From a checkpoint of a small transformer trained on Wikipedia: 21 layers.
Each number is 50 + 15 x the weight over its row's rms, rounded and kept within 0 to 99. Layers, rows and columns count from 0. The size before them is the row's rms in percent of the matrix's.

# layer 10 attention key, 64x128, rms 0.205, rows 59-63, columns 0-127
100:58 21 76 45 62 46 63 67 61 55 55 56 21 77 13 56 54 59 22 62 64 62 62 28 57 56 42 55 61 29 53 41 37 45 37 58 26 50 43 50 53 52 71 84 34 37 37 83 48 43 50 46 54 41 43 46 49 42 60 62 70 59 35 13 50 51 95 56 63 57 65 68 63 41 58 28 73 40 55 28 50 62 33 49 56 39 50 51 57 47 56 57 68 52 48 43 55 51 38 71 52 74 54 29 56 62 35 33 46 85 60 44 42 33 89 54 63 47 66 28 46 39 61 64 58 68 66 65
100:42 55 42 57 42 46 70 64 53 55 33 67 38 64 50 49 61 34 31 57 75 50 33 71 58 51 39 77 58 55 64 35 80 24 29 63 40 73 23 36 59 59 26 53 66 56 51 65 44 67 46 42 56 55 74 46 35 55 48 76 65 41 82 48 26 42 39 35 51 59 67 24 34 41 48 59 14 25 57 62 59 46 46 31 58 43 37 03 45 71 56 46 54 54 62 29 57 46 53 35 72 49 35 68 71 58 64 46 28 41 66 57 49 43 57 17 50 65 83 70 49 53 55 40 45 70 60 58
129:64 56 45 63 25 48 76 60 73 48 46 61 39 40 47 62 32 60 68 29 39 44 52 55 49 77 50 67 35 67 55 60 51 63 40 74 18 59 62 34 48 53 54 26 28 76 64 61 45 57 37 32 48 66 44 61 50 27 72 57 61 63 37 32 46 35 77 46 33 61 31 44 59 38 64 43 67 50 65 56 50 44 77 49 50 44 21 59 63 45 66 02 53 28 56 49 52 36 28 52 52 45 33 60 36 72 45 58 44 46 68 49 37 45 72 43 06 52 84 55 62 36 67 61 57 59 25 64
114:39 58 68 45 40 50 77 75 52 39 38 51 27 46 65 51 67 60 47 37 37 52 44 65 57 36 51 36 56 65 46 28 25 22 64 54 35 57 50 57 99 45 41 62 42 71 58 66 53 44 52 48 78 59 70 47 24 38 53 24 47 55 52 37 64 53 49 48 28 84 69 76 52 52 70 35 66 42 71 82 53 42 25 69 53 61 36 71 31 52 47 47 70 53 56 52 72 44 44 31 63 51 58 45 62 49 65 22 38 25 40 43 22 52 84 38 41 56 55 51 33 39 40 50 38 60 63 26
120:73 59 46 39 47 54 53 53 58 75 42 46 66 29 57 39 36 55 51 77 29 49 57 71 75 34 67 22 50 57 08 67 56 54 60 50 51 35 45 54 16 51 29 28 53 27 37 70 65 89 45 47 41 59 57 47 66 72 62 60 58 38 34 36 53 26 57 40 67 65 40 66 74 48 51 60 25 50 52 50 77 52 58 38 78 52 38 21 66 62 64 40 59 66 63 53 80 46 52 55 70 62 66 48 56 62 49 74 46 58 42 53 71 67 59 38 46 56 44 19 50 57 45 57 64 74 46 74
# layer 10 attention query, 128x128, rms 0.213, rows 60-63,124-127, columns 0-127
114:49 30 53 59 25 52 63 36 52 43 40 69 35 36 42 74 49 59 70 29 79 52 48 63 42 52 31 45 56 45 41 37 60 49 37 55 41 54 41 45 28 35 49 54 38 71 49 20 59 61 53 72 43 46 35 49 54 79 20 46 37 53 62 40 25 55 60 53 27 22 27 46 44 60 35 36 49 77 78 57 62 28 63 41 50 49 53 52 43 44 61 52 34 71 32 71 66 51 89 30 49 43 65 30 77 65 59 46 65 38 47 27 50 52 47 39 38 48 85 47 14 63 69 65 23 22 47 59
128:66 43 47 42 51 26 39 53 63 39 52 51 57 40 55 66 60 58 44 53 72 60 37 40 32 24 62 43 53 56 64 58 33 53 44 58 70 51 42 77 17 36 74 41 31 37 52 57 50 20 41 45 32 48 48 53 66 37 30 78 41 39 63 42 39 37 47 58 39 33 54 59 44 53 39 70 77 62 41 55 38 51 23 47 64 39 95 62 54 56 24 57 58 30 29 47 31 55 43 61 53 24 52 18 46 26 76 55 43 86 68 53 69 64 58 69 43 36 27 42 35 36 53 65 29 73 79 64
093:41 45 59 37 63 46 50 59 24 55 43 38 48 58 33 45 59 58 56 58 62 55 49 44 65 55 84 60 42 65 46 72 71 45 50 36 50 44 34 64 32 45 54 60 45 36 17 62 41 56 33 67 69 62 78 44 61 72 61 39 23 37 41 36 48 55 46 61 47 39 36 42 69 33 75 34 33 78 48 26 42 30 45 44 31 49 57 62 51 44 24 53 74 83 71 69 43 61 57 21 40 69 38 63 29 37 41 62 68 57 75 53 48 60 27 72 67 43 59 54 23 55 18 43 15 39 60 28
104:41 60 52 30 49 32 41 52 51 55 57 71 40 60 40 56 51 62 52 58 42 28 47 28 48 28 53 26 30 31 20 73 63 27 52 48 29 76 85 79 66 71 42 70 41 46 45 50 53 51 55 39 61 41 34 47 77 57 69 54 59 41 55 19 21 42 41 74 33 68 64 52 63 61 20 54 56 37 31 44 41 32 21 53 51 53 61 48 30 60 29 43 53 59 41 37 61 59 21 49 58 81 33 69 62 50 46 61 64 51 63 54 38 32 39 24 37 58 66 69 44 58 74 39 45 54 82 49
113:30 48 40 39 43 47 59 43 58 63 46 46 54 44 41 42 47 56 28 26 68 56 55 17 49 61 60 67 48 57 50 61 49 55 73 61 63 42 41 89 34 43 29 77 05 52 37 46 30 71 34 50 82 54 50 74 43 37 54 45 36 55 47 48 41 48 52 72 42 62 37 68 39 42 28 17 41 23 65 52 63 28 59 66 60 37 61 39 71 35 59 50 37 50 43 68 59 47 59 41 43 30 52 17 37 54 49 63 42 66 50 35 25 45 71 52 86 53 67 54 49 36 81 76 43 40 31 39
145:57 62 61 53 79 40 57 66 52 41 24 37 45 64 41 60 35 44 43 40 52 70 44 43 46 60 34 71 50 59 58 51 73 42 79 33 24 68 61 63 49 45 66 32 45 57 40 70 76 24 35 24 49 61 42 68 47 40 37 15 53 63 41 38 53 59 39 47 56 49 57 45 59 49 26 54 47 28 24 49 55 74 03 46 68 56 70 59 46 52 12 48 70 57 44 40 61 50 33 41 73 68 51 46 45 24 37 41 60 51 66 36 64 61 47 64 40 27 43 31 39 36 08 57 55 74 33 46
101:59 50 45 65 36 34 54 41 29 67 54 48 35 64 37 49 59 55 60 63 65 60 55 82 55 42 37 50 62 54 65 25 61 38 28 39 67 25 29 72 61 40 27 66 33 45 56 69 42 61 64 05 00 30 62 77 69 34 58 48 43 25 60 35 59 44 62 63 62 35 46 53 69 44 40 52 56 37 66 51 50 40 76 47 46 55 55 51 58 33 25 51 52 46 41 44 75 46 31 56 59 59 59 76 43 57 60 42 65 30 54 62 46 70 77 81 69 45 79 48 73 50 37 27 55 47 37 46
098:69 55 46 34 41 35 44 68 56 72 67 44 39 47 48 53 77 58 67 44 31 44 38 62 50 42 67 36 46 51 75 47 23 49 39 27 33 51 52 39 53 65 48 57 56 40 43 38 45 74 75 68 32 38 48 49 55 44 64 39 75 71 41 49 25 40 38 29 43 42 25 50 52 42 56 26 62 35 53 14 57 73 38 40 55 51 43 26 37 32 37 95 60 43 46 57 51 84 51 49 51 72 41 27 67 44 58 59 54 43 43 50 54 40 15 24 59 51 33 37 32 32 79 35 30 31 56 77
# layer 10 attention value, 64x128, rms 0.183, rows 0-13, columns 0-127
097:51 44 25 67 64 18 55 66 46 62 56 45 78 42 44 55 56 55 31 32 74 89 73 33 07 49 69 74 49 51 80 13 58 50 51 43 59 63 45 54 50 42 73 79 76 39 33 44 45 55 52 40 51 55 43 45 24 10 59 77 40 34 55 51 47 44 30 47 64 62 47 56 47 42 62 50 41 36 81 50 47 68 47 61 42 59 47 54 56 52 47 37 28 43 65 52 46 53 49 42 48 60 60 74 57 23 44 45 24 55 54 64 24 68 46 61 38 40 40 68 28 49 65 35 42 50 65 32
100:49 28 69 45 44 52 56 68 70 60 61 55 21 54 93 64 17 54 39 26 15 36 53 39 46 61 37 50 73 71 41 33 54 79 56 29 44 51 30 51 62 31 48 71 50 45 45 33 55 40 65 59 51 53 28 22 29 36 51 55 61 74 44 47 49 67 55 33 22 48 34 44 22 56 59 26 53 56 48 45 28 35 32 21 47 75 39 53 51 38 34 74 42 52 31 46 22 68 38 39 38 69 29 40 41 46 36 53 33 56 43 61 62 42 65 62 52 55 68 66 65 71 56 44 50 47 40 66
105:71 26 32 64 29 44 45 54 30 61 70 52 78 74 57 71 27 55 68 56 51 61 82 66 72 52 20 61 52 45 28 32 57 69 55 33 45 53 39 59 58 60 28 46 41 41 54 62 46 58 55 29 74 60 45 48 59 53 61 53 18 35 44 65 30 31 63 75 77 41 51 54 45 51 61 63 52 32 41 59 32 46 51 79 39 61 49 50 78 47 55 69 46 46 45 45 43 70 66 14 60 84 48 50 68 26 49 48 33 58 41 37 64 30 25 76 54 56 44 32 81 55 58 53 49 39 61 55
094:53 79 46 86 20 35 60 51 74 80 40 77 27 52 47 24 49 52 56 67 68 31 48 35 53 53 41 48 57 75 20 43 42 64 53 64 49 47 18 45 55 55 32 51 49 46 55 50 41 67 53 30 59 45 38 43 46 35 49 72 47 51 36 55 47 60 53 52 51 39 57 41 55 27 39 94 36 64 33 31 49 26 21 57 36 47 32 61 56 68 29 23 41 34 52 63 41 48 57 55 38 35 47 33 59 74 52 62 60 61 60 51 51 58 44 33 15 55 53 47 48 17 85 50 31 56 44 29
100:19 39 05 70 54 65 76 49 62 62 48 74 54 52 53 49 49 67 36 31 92 69 62 45 72 37 54 55 60 55 51 78 51 47 39 67 43 26 69 42 67 46 81 61 50 47 72 49 80 26 57 47 44 56 59 68 77 52 38 43 53 76 45 61 54 23 52 64 40 47 37 15 32 53 38 36 56 47 30 68 59 35 55 50 52 37 36 47 77 54 42 62 66 38 42 62 61 20 32 48 57 44 74 70 56 49 45 49 44 52 68 52 80 50 52 48 63 57 36 37 60 43 61 55 46 46 20 54
103:22 65 52 53 48 77 84 63 71 43 41 68 57 46 47 41 72 72 43 35 62 67 70 62 46 32 52 43 52 49 44 57 32 31 44 44 37 46 61 59 74 58 82 48 39 63 55 40 49 64 44 54 28 42 54 66 56 68 35 37 75 21 57 32 38 53 36 62 38 41 40 61 70 36 42 27 28 48 61 09 48 55 17 40 32 46 49 51 39 71 52 57 60 16 49 52 48 33 37 38 33 61 34 71 44 45 31 50 22 62 27 39 51 34 60 75 36 61 44 35 36 41 33 75 55 63 61 75
093:67 44 30 69 61 42 59 30 24 39 69 52 38 35 73 51 18 36 64 77 58 47 42 64 69 54 66 41 52 48 56 42 31 56 66 52 49 39 50 21 54 33 55 21 45 46 97 64 43 63 49 62 25 38 43 43 40 41 45 38 62 41 39 36 54 34 42 42 24 40 44 40 33 60 50 38 73 53 93 58 32 51 62 71 73 55 43 28 56 36 62 77 40 30 30 44 54 57 45 26 30 65 65 63 30 33 58 52 43 38 78 48 44 74 59 84 53 32 39 46 42 44 56 40 53 56 47 49
095:62 49 18 52 69 46 55 32 75 23 46 57 61 61 48 67 29 46 41 50 37 80 59 78 57 54 57 65 41 32 30 71 58 51 59 24 79 57 50 42 20 40 47 51 68 80 54 42 41 65 62 43 56 48 48 62 36 63 52 22 65 41 62 29 67 65 42 38 34 45 27 35 68 38 55 27 39 42 55 39 55 48 42 44 46 62 50 17 60 45 63 66 33 81 47 20 65 49 40 41 35 73 61 40 62 67 53 75 44 55 40 61 39 35 37 64 16 45 50 42 60 55 50 54 22 82 65 45
100:61 42 73 47 33 40 63 60 46 43 42 67 65 42 50 62 41 60 79 60 31 37 60 90 77 59 51 45 32 33 49 62 31 68 41 38 72 56 34 52 38 50 46 32 64 56 33 49 45 34 23 41 24 49 54 55 37 36 20 42 51 22 65 55 39 57 40 29 61 36 46 60 36 81 68 62 54 28 74 43 36 24 61 46 45 77 51 93 55 47 54 31 47 41 58 34 51 47 42 46 57 57 43 63 59 51 57 54 85 23 31 70 09 27 53 44 50 61 47 58 56 36 46 44 55 35 47 39
095:48 39 49 30 60 24 35 42 63 54 39 51 26 66 68 64 53 53 62 63 69 27 78 65 36 58 46 54 35 24 51 56 59 52 23 74 51 73 51 47 49 19 37 41 45 33 43 23 59 63 45 51 42 43 60 42 59 56 57 87 30 29 19 53 34 53 46 73 71 49 56 21 49 46 57 41 53 87 31 24 47 44 56 23 68 47 48 53 48 22 38 52 39 42 50 70 41 72 17 56 59 58 78 60 50 65 40 47 64 36 38 69 53 59 53 81 65 55 44 58 73 43 70 49 44 60 59 51
101:49 71 55 44 69 34 67 27 58 52 73 89 55 44 60 34 34 66 82 59 63 45 87 42 54 43 48 84 50 18 73 52 73 63 65 45 42 72 38 45 65 43 43 57 63 60 48 49 48 68 71 36 54 44 74 47 54 37 65 42 65 21 32 67 49 39 49 47 22 42 69 47 59 42 56 81 35 30 57 57 39 62 71 57 76 40 40 44 63 35 43 48 58 43 52 52 63 56 41 78 54 69 51 64 28 72 58 69 67 58 25 46 40 33 49 32 42 45 35 57 67 41 26 60 64 44 65 51
098:83 36 77 69 56 35 65 57 34 34 57 40 69 65 49 37 42 50 61 67 82 41 48 33 79 45 56 66 32 60 50 19 55 49 53 74 82 59 41 50 23 36 35 47 62 40 44 52 45 82 79 35 07 63 30 68 50 65 45 40 61 49 49 43 39 48 45 22 39 58 41 63 39 39 73 74 59 43 54 20 48 58 45 57 69 43 54 67 26 60 61 63 51 58 59 37 59 53 45 38 44 51 77 22 72 44 48 52 65 41 29 28 69 51 41 50 61 55 50 66 53 49 56 50 61 70 26 47
098:54 52 53 68 51 54 58 68 45 70 56 43 46 47 36 70 47 24 54 79 36 72 40 52 59 25 34 37 27 62 69 45 75 54 92 47 60 45 65 61 52 43 51 54 66 41 33 55 70 42 38 49 50 49 48 31 69 60 48 75 63 47 29 28 25 79 70 66 49 74 74 28 42 70 33 54 10 26 47 37 67 62 52 52 50 69 45 38 59 41 61 35 55 62 36 57 26 40 51 61 27 46 34 68 65 57 48 72 40 51 41 59 53 37 49 71 67 58 56 20 75 45 20 46 64 42 37 56
101:83 59 50 59 32 86 22 37 40 83 48 55 60 71 47 53 69 57 58 51 42 55 55 67 53 39 25 48 53 77 63 50 61 31 68 43 72 42 49 48 67 37 63 56 25 56 31 59 64 61 42 32 36 47 60 69 45 48 59 54 43 38 45 64 66 51 60 78 49 56 47 39 42 52 51 74 59 61 69 44 30 43 55 52 86 36 75 66 33 34 52 57 45 48 71 38 31 47 49 24 42 81 65 65 34 58 27 55 51 48 34 38 47 52 65 56 35 61 50 90 42 42 33 44 21 27 48 17
# layer 10 attention output (transposed), 128x128, rms 0.177, rows 0-13,64-77, columns 0-127
102:38 47 66 37 64 58 37 50 44 62 54 56 61 60 43 56 26 51 54 67 63 50 38 73 57 44 63 50 48 41 47 65 75 32 48 52 59 69 37 33 32 41 67 41 34 48 42 52 66 59 37 43 53 68 85 64 65 32 39 62 72 55 47 54 49 49 41 70 75 65 62 22 67 75 27 85 49 40 48 25 59 60 72 59 17 56 50 52 32 39 55 51 57 48 52 70 55 26 28 74 17 47 62 45 41 45 85 31 38 29 59 38 41 33 61 34 52 52 89 53 64 39 40 57 75 61 19 60
099:61 32 62 67 43 41 39 44 63 74 58 45 65 24 54 70 38 56 42 80 33 44 32 26 29 57 63 81 22 58 51 45 30 41 67 76 43 60 56 71 55 59 33 65 39 58 53 27 43 54 40 67 79 54 42 43 89 39 60 47 27 32 69 83 34 42 45 45 28 53 40 66 60 67 40 34 61 46 59 75 76 58 52 46 33 45 70 32 69 40 63 40 71 49 44 61 65 74 65 54 71 50 54 71 34 63 37 43 80 53 49 35 72 42 41 44 55 50 35 52 40 71 37 45 67 50 56 57
100:52 36 87 52 42 59 58 42 68 58 40 60 39 46 55 43 68 54 38 53 28 43 38 69 56 29 41 30 49 78 81 82 43 25 26 61 48 59 44 66 41 62 47 53 73 62 52 49 26 34 52 77 53 28 46 37 59 73 48 44 84 53 41 47 65 52 48 35 52 79 25 60 51 58 38 54 32 48 42 48 50 70 56 36 50 39 38 96 47 56 50 34 51 23 65 68 81 63 34 39 44 35 43 66 48 40 65 49 48 63 48 41 60 35 55 41 41 56 47 59 32 36 36 79 64 78 39 77
101:10 51 49 40 67 64 51 40 48 32 57 34 48 17 70 48 68 57 62 51 15 38 66 58 26 72 48 47 53 44 50 72 28 61 35 45 56 59 67 25 62 50 24 62 54 41 18 30 38 86 45 73 42 32 59 47 76 48 67 41 66 71 50 40 75 57 54 81 47 58 52 46 51 79 66 70 51 42 42 41 36 44 22 74 29 27 42 36 51 50 58 64 18 40 50 47 44 44 55 31 30 55 65 57 50 47 53 41 56 55 64 67 56 35 45 52 70 56 41 71 63 54 58 63 29 43 49 64
107:54 72 66 40 48 28 43 50 29 45 62 58 69 46 55 41 60 40 49 66 50 47 29 54 47 49 46 40 06 49 66 33 74 54 58 20 49 67 56 52 37 36 35 36 37 43 67 78 28 35 79 74 19 74 38 51 32 54 67 56 51 50 68 61 59 65 54 72 26 63 21 60 32 40 65 59 58 56 62 71 45 47 58 63 34 48 61 41 50 39 27 68 34 67 66 16 40 32 39 35 54 57 21 55 50 42 34 24 63 48 29 46 51 62 59 62 77 46 66 69 49 35 70 40 61 61 56 62
112:72 46 37 66 49 43 47 38 42 62 61 50 40 40 43 56 73 35 47 70 62 54 38 54 47 74 52 47 41 42 65 30 47 60 55 39 47 50 78 73 52 19 54 67 69 38 82 37 57 79 60 42 57 58 58 45 37 41 48 79 55 82 61 56 52 20 66 49 65 61 73 51 30 34 87 56 73 41 66 44 57 33 70 53 69 51 63 43 42 37 70 61 20 62 43 29 63 61 34 59 74 17 39 58 57 54 51 42 51 40 62 69 63 71 90 46 36 62 57 47 68 31 37 36 56 58 30 61
093:69 69 48 31 41 51 56 32 63 41 40 27 53 72 12 50 53 63 80 61 50 47 52 57 34 58 73 55 50 61 78 39 73 65 31 47 57 64 60 49 64 68 64 48 27 58 41 63 55 43 59 52 50 33 52 40 60 59 50 37 45 53 77 63 52 61 74 66 43 62 46 30 72 63 46 65 57 25 48 70 68 43 50 24 44 38 51 34 49 64 58 37 65 77 74 48 54 50 29 59 54 57 00 33 32 68 62 79 61 33 22 53 66 41 42 14 59 63 52 63 52 60 43 48 66 47 63 36
090:41 46 53 58 35 58 39 50 19 32 36 41 22 39 62 64 50 52 66 54 47 69 61 19 25 48 38 32 59 50 69 46 45 46 44 52 56 79 52 51 69 32 81 39 44 32 42 42 54 15 55 73 51 43 55 48 46 40 41 67 32 51 44 56 40 47 36 44 27 50 54 50 26 39 61 73 34 64 62 36 13 31 52 18 54 39 46 49 51 57 45 33 33 55 51 63 73 72 36 57 24 38 36 66 35 64 63 43 19 34 56 51 16 40 76 54 47 32 31 24 32 41 53 43 78 38 31 57
103:58 68 31 30 54 49 38 54 52 40 24 48 40 35 51 53 36 19 48 30 63 83 44 46 05 30 22 57 49 47 45 48 47 21 44 62 37 20 59 29 66 46 81 59 29 55 35 49 51 68 44 40 53 48 62 38 56 28 47 55 66 75 53 69 37 60 53 53 65 58 40 38 54 60 55 88 54 61 44 21 50 53 16 49 63 33 21 52 43 55 44 52 23 57 71 68 42 61 35 42 57 38 64 45 29 42 20 55 42 46 56 34 37 51 41 51 42 37 50 37 58 20 47 70 50 72 51 63
100:45 63 56 63 50 82 41 60 49 55 38 43 56 23 35 42 31 45 70 64 51 44 25 45 46 96 66 78 37 54 32 50 18 60 56 43 62 40 54 45 38 52 44 72 49 44 62 77 65 57 77 45 40 50 57 46 61 26 36 57 23 67 61 40 40 37 35 27 32 68 53 53 38 61 55 34 40 79 66 43 49 61 33 56 41 71 32 43 41 73 55 54 50 46 52 60 38 56 83 36 46 59 54 59 36 41 46 48 24 29 68 85 43 21 75 45 46 57 74 71 31 41 52 61 61 33 66 58
110:49 43 41 51 54 45 70 49 79 25 55 26 66 54 50 55 38 60 41 60 38 57 33 70 68 48 57 21 60 58 35 62 26 42 42 73 69 44 79 62 58 78 47 66 62 26 34 69 63 51 49 23 47 28 28 64 67 46 49 63 40 60 54 52 76 54 50 49 64 55 52 32 32 70 47 62 62 52 34 52 70 54 57 48 67 76 29 34 37 26 33 27 44 80 60 62 42 44 41 62 63 30 62 35 47 47 45 34 46 77 46 88 66 28 79 54 29 58 57 35 54 34 42 66 48 72 38 61
107:47 64 37 77 63 59 64 44 72 73 61 31 36 61 80 37 58 53 47 56 27 73 71 42 08 55 29 49 77 56 29 87 49 38 74 62 33 46 48 53 41 38 57 54 44 38 48 76 52 50 42 40 56 30 56 25 47 62 41 49 49 62 32 86 70 62 58 59 39 50 67 48 44 56 66 47 26 74 30 51 31 32 33 52 25 49 52 42 59 53 66 36 70 65 63 62 53 50 59 44 20 38 46 43 43 45 46 50 51 32 35 45 50 33 31 58 70 47 89 76 64 32 45 35 44 49 39 47
095:80 24 64 62 43 43 59 35 53 30 53 49 47 54 63 52 51 61 21 54 57 32 77 42 19 54 66 44 60 39 45 64 61 82 37 53 71 30 30 34 36 45 54 16 53 36 41 32 59 34 83 45 31 43 48 56 58 54 50 69 48 50 44 85 53 67 46 32 41 44 50 51 41 53 80 43 59 35 63 72 44 42 30 53 35 50 43 52 51 40 48 59 76 74 57 64 65 50 70 44 85 55 79 52 42 41 49 75 52 50 62 93 70 50 42 43 49 68 41 58 32 59 76 60 53 28 62 40
111:32 37 64 30 38 47 70 45 52 77 57 60 52 22 35 44 40 71 45 46 32 28 56 66 57 99 53 55 31 52 41 52 40 61 50 61 56 46 42 66 25 69 55 56 54 72 37 76 22 72 47 41 50 04 63 52 66 74 65 45 41 47 45 53 49 40 52 43 60 59 64 26 44 46 31 49 10 41 43 64 64 19 46 47 40 63 26 21 56 48 44 52 44 52 59 66 74 50 22 69 51 49 30 56 57 36 45 67 64 52 49 50 51 65 56 56 61 49 73 57 49 26 60 64 75 66 52 61
091:54 67 67 27 39 71 60 32 42 38 39 31 46 24 43 41 43 40 43 25 44 76 39 21 35 41 50 53 51 40 35 37 26 33 44 54 09 59 44 53 65 69 53 44 53 74 53 34 80 32 64 37 50 45 25 30 29 93 50 40 26 63 50 56 53 59 28 24 30 36 53 52 40 56 35 36 37 46 37 41 27 63 46 15 45 58 59 26 40 79 39 39 50 60 58 39 49 69 58 40 58 50 42 46 55 66 52 43 56 58 57 74 39 51 52 58 50 39 15 38 52 52 49 17 30 48 52 43
097:36 53 42 11 64 42 68 54 53 64 42 64 45 38 49 34 68 68 49 61 51 19 27 73 44 50 31 28 44 47 31 82 55 48 57 56 53 52 68 42 50 50 38 52 49 38 52 68 21 50 17 42 16 54 39 53 23 69 39 39 40 46 37 32 39 68 61 34 67 48 64 67 39 56 35 68 49 75 52 57 57 19 57 36 23 40 29 73 47 51 19 44 31 50 50 44 25 32 34 46 53 49 60 46 39 71 53 92 40 51 14 59 53 47 54 47 51 46 38 57 48 62 36 63 33 48 36 63
096:56 60 39 41 57 39 54 52 27 26 51 53 60 57 60 72 37 29 42 31 53 36 62 31 57 45 52 36 49 62 46 11 66 82 52 58 64 57 39 40 32 15 62 44 39 42 25 38 68 74 35 50 64 54 45 41 55 29 72 57 38 41 42 32 59 60 60 62 48 23 66 42 62 46 59 56 63 57 66 45 53 46 33 74 22 39 51 09 58 52 58 29 49 79 41 41 48 35 57 70 68 22 59 38 43 31 30 78 74 48 57 33 42 88 64 48 79 39 64 53 43 52 43 38 48 43 57 39
093:71 56 53 48 41 59 37 40 53 55 35 64 51 86 51 54 46 64 62 39 71 56 45 72 47 65 45 44 51 58 74 30 73 15 61 44 31 42 67 71 45 46 57 31 70 66 82 57 53 29 26 41 64 54 43 47 52 56 36 45 37 59 53 53 73 46 39 38 64 20 59 59 58 44 47 45 52 49 58 49 49 43 65 47 60 82 77 87 66 38 66 64 85 59 39 55 52 52 63 51 77 47 27 31 64 39 51 71 73 39 29 29 44 53 51 43 67 71 65 41 43 51 16 24 69 52 72 41
094:62 12 42 50 31 64 57 45 32 33 59 30 43 66 29 70 39 45 64 62 36 42 73 49 54 18 47 49 62 47 31 32 30 39 37 45 64 12 50 56 52 48 52 53 28 52 29 33 20 56 55 30 71 21 42 38 60 50 26 54 59 45 43 13 50 62 55 39 56 41 48 44 79 22 65 25 36 24 66 41 47 56 63 40 41 51 54 60 58 76 58 34 27 39 43 82 39 54 32 66 43 29 50 42 32 58 61 66 48 70 57 44 47 49 17 44 53 54 28 51 52 64 36 69 48 49 55 43
096:40 43 88 46 61 62 56 52 46 34 63 46 55 56 53 59 45 43 48 47 36 58 39 12 54 51 58 56 49 50 44 44 44 54 72 65 39 31 14 34 61 73 58 09 27 67 37 60 42 27 27 63 37 66 15 52 54 44 70 43 34 36 51 54 45 61 42 26 41 44 45 28 76 39 48 29 55 38 40 86 55 65 55 71 51 42 67 55 50 62 58 65 67 52 45 56 35 54 28 41 31 41 46 41 23 62 62 33 41 52 38 48 54 26 12 39 51 37 50 58 38 74 40 63 58 33 62 15
095:68 57 46 42 62 47 71 75 34 44 61 64 52 58 75 63 49 64 46 55 64 58 40 66 62 19 27 60 46 61 44 73 45 48 79 54 61 48 36 57 39 58 44 49 45 46 43 32 67 44 39 52 40 63 69 52 35 20 64 72 32 45 44 41 22 56 43 48 57 77 23 73 39 65 51 25 69 41 50 20 65 57 52 55 51 49 18 60 47 40 24 46 40 49 38 67 63 68 50 27 78 44 80 41 53 47 20 47 55 49 47 53 36 66 46 59 33 15 30 14 49 43 40 52 57 76 45 77
101:43 56 76 47 68 41 60 78 59 49 61 47 77 67 47 48 71 49 54 68 54 31 31 83 56 42 57 71 29 42 53 61 40 88 36 49 08 51 34 57 56 54 56 86 28 52 46 78 39 74 47 67 33 74 30 37 43 43 54 55 60 67 46 67 69 44 38 78 74 47 60 52 51 46 43 45 51 53 21 46 44 75 50 62 34 69 48 57 50 58 31 48 70 56 34 54 38 53 20 42 57 59 69 62 43 61 42 51 69 39 30 39 86 58 42 52 47 35 69 51 41 58 39 73 71 43 38 54
100:34 40 67 68 67 65 58 17 22 57 42 33 53 53 81 01 66 71 37 44 75 63 47 49 73 65 58 55 78 66 42 55 55 63 51 48 64 69 48 33 44 39 31 63 66 55 62 48 48 37 51 70 46 76 43 65 21 44 35 52 73 44 63 47 76 44 52 40 41 56 61 54 39 33 68 45 57 55 65 71 59 36 45 36 25 55 63 64 61 59 87 43 55 60 48 54 49 58 45 57 46 56 59 83 54 48 78 51 39 42 24 86 59 55 51 44 45 44 26 61 33 68 57 63 58 40 32 55
099:28 46 51 61 53 65 71 51 68 64 77 49 57 68 57 50 50 62 35 46 49 43 60 45 41 26 50 41 59 66 67 58 49 38 61 53 71 58 67 73 52 63 47 62 63 30 19 51 19 53 40 42 75 32 53 52 28 72 59 78 81 30 38 39 70 57 60 46 45 49 53 64 65 36 48 65 48 33 40 60 22 32 50 39 55 41 42 51 46 78 70 52 49 47 49 41 55 28 13 80 23 42 37 57 66 37 68 44 79 67 59 14 54 82 51 61 19 63 46 44 62 61 46 38 41 58 39 46
095:54 26 62 40 61 48 32 41 32 50 31 46 47 77 53 50 68 40 35 44 58 42 68 53 61 71 24 70 46 67 48 25 50 51 46 38 06 44 42 45 32 38 42 47 26 73 50 75 41 50 50 76 53 46 66 47 75 52 81 57 52 40 28 27 40 27 44 40 50 68 26 72 32 29 34 21 62 50 53 43 74 40 28 45 27 53 61 57 42 85 60 43 61 47 54 35 39 43 63 55 44 41 47 55 54 49 46 83 32 54 45 23 76 80 38 59 53 44 38 52 32 48 59 62 68 28 57 47
098:36 43 64 28 34 50 38 58 33 41 32 99 43 36 48 73 46 52 42 34 39 40 56 56 77 44 53 61 47 34 84 25 69 69 61 05 67 60 55 60 48 78 40 49 67 72 39 31 54 29 66 70 53 60 40 63 46 35 60 48 29 63 55 35 42 48 28 57 64 39 54 53 52 62 55 57 73 38 55 55 86 59 52 41 58 44 53 67 55 37 27 46 50 36 30 41 47 45 34 49 77 53 60 55 62 67 39 55 46 68 80 53 45 73 55 43 36 48 36 28 39 34 40 81 35 38 69 55
104:22 51 45 36 54 42 42 56 55 41 46 48 64 51 40 41 70 35 52 49 50 45 54 63 61 40 64 32 53 64 26 31 55 28 49 64 56 64 27 59 59 34 36 87 41 72 76 43 56 58 13 67 63 66 37 60 35 42 65 17 35 60 58 18 66 38 50 59 65 35 50 34 70 68 34 56 69 50 57 38 06 72 40 47 51 36 62 61 44 69 66 56 51 55 34 57 47 41 56 48 06 44 45 39 33 53 64 26 47 45 29 27 20 44 57 45 29 43 58 52 73 51 57 46 60 76 41 59
104:43 47 53 62 47 20 42 54 45 20 45 58 35 37 67 40 59 33 71 42 57 82 48 19 41 60 36 52 66 04 57 39 47 56 54 47 52 46 65 48 61 40 37 20 52 29 67 30 67 41 55 77 47 99 54 25 53 38 40 50 69 61 40 58 65 47 49 65 56 46 45 64 36 30 58 51 81 49 47 21 51 80 33 55 53 60 58 75 53 52 62 62 61 52 36 23 47 65 52 45 38 55 61 54 69 47 49 39 70 38 67 53 33 30 43 50 33 26 34 47 73 61 54 43 30 46 27 50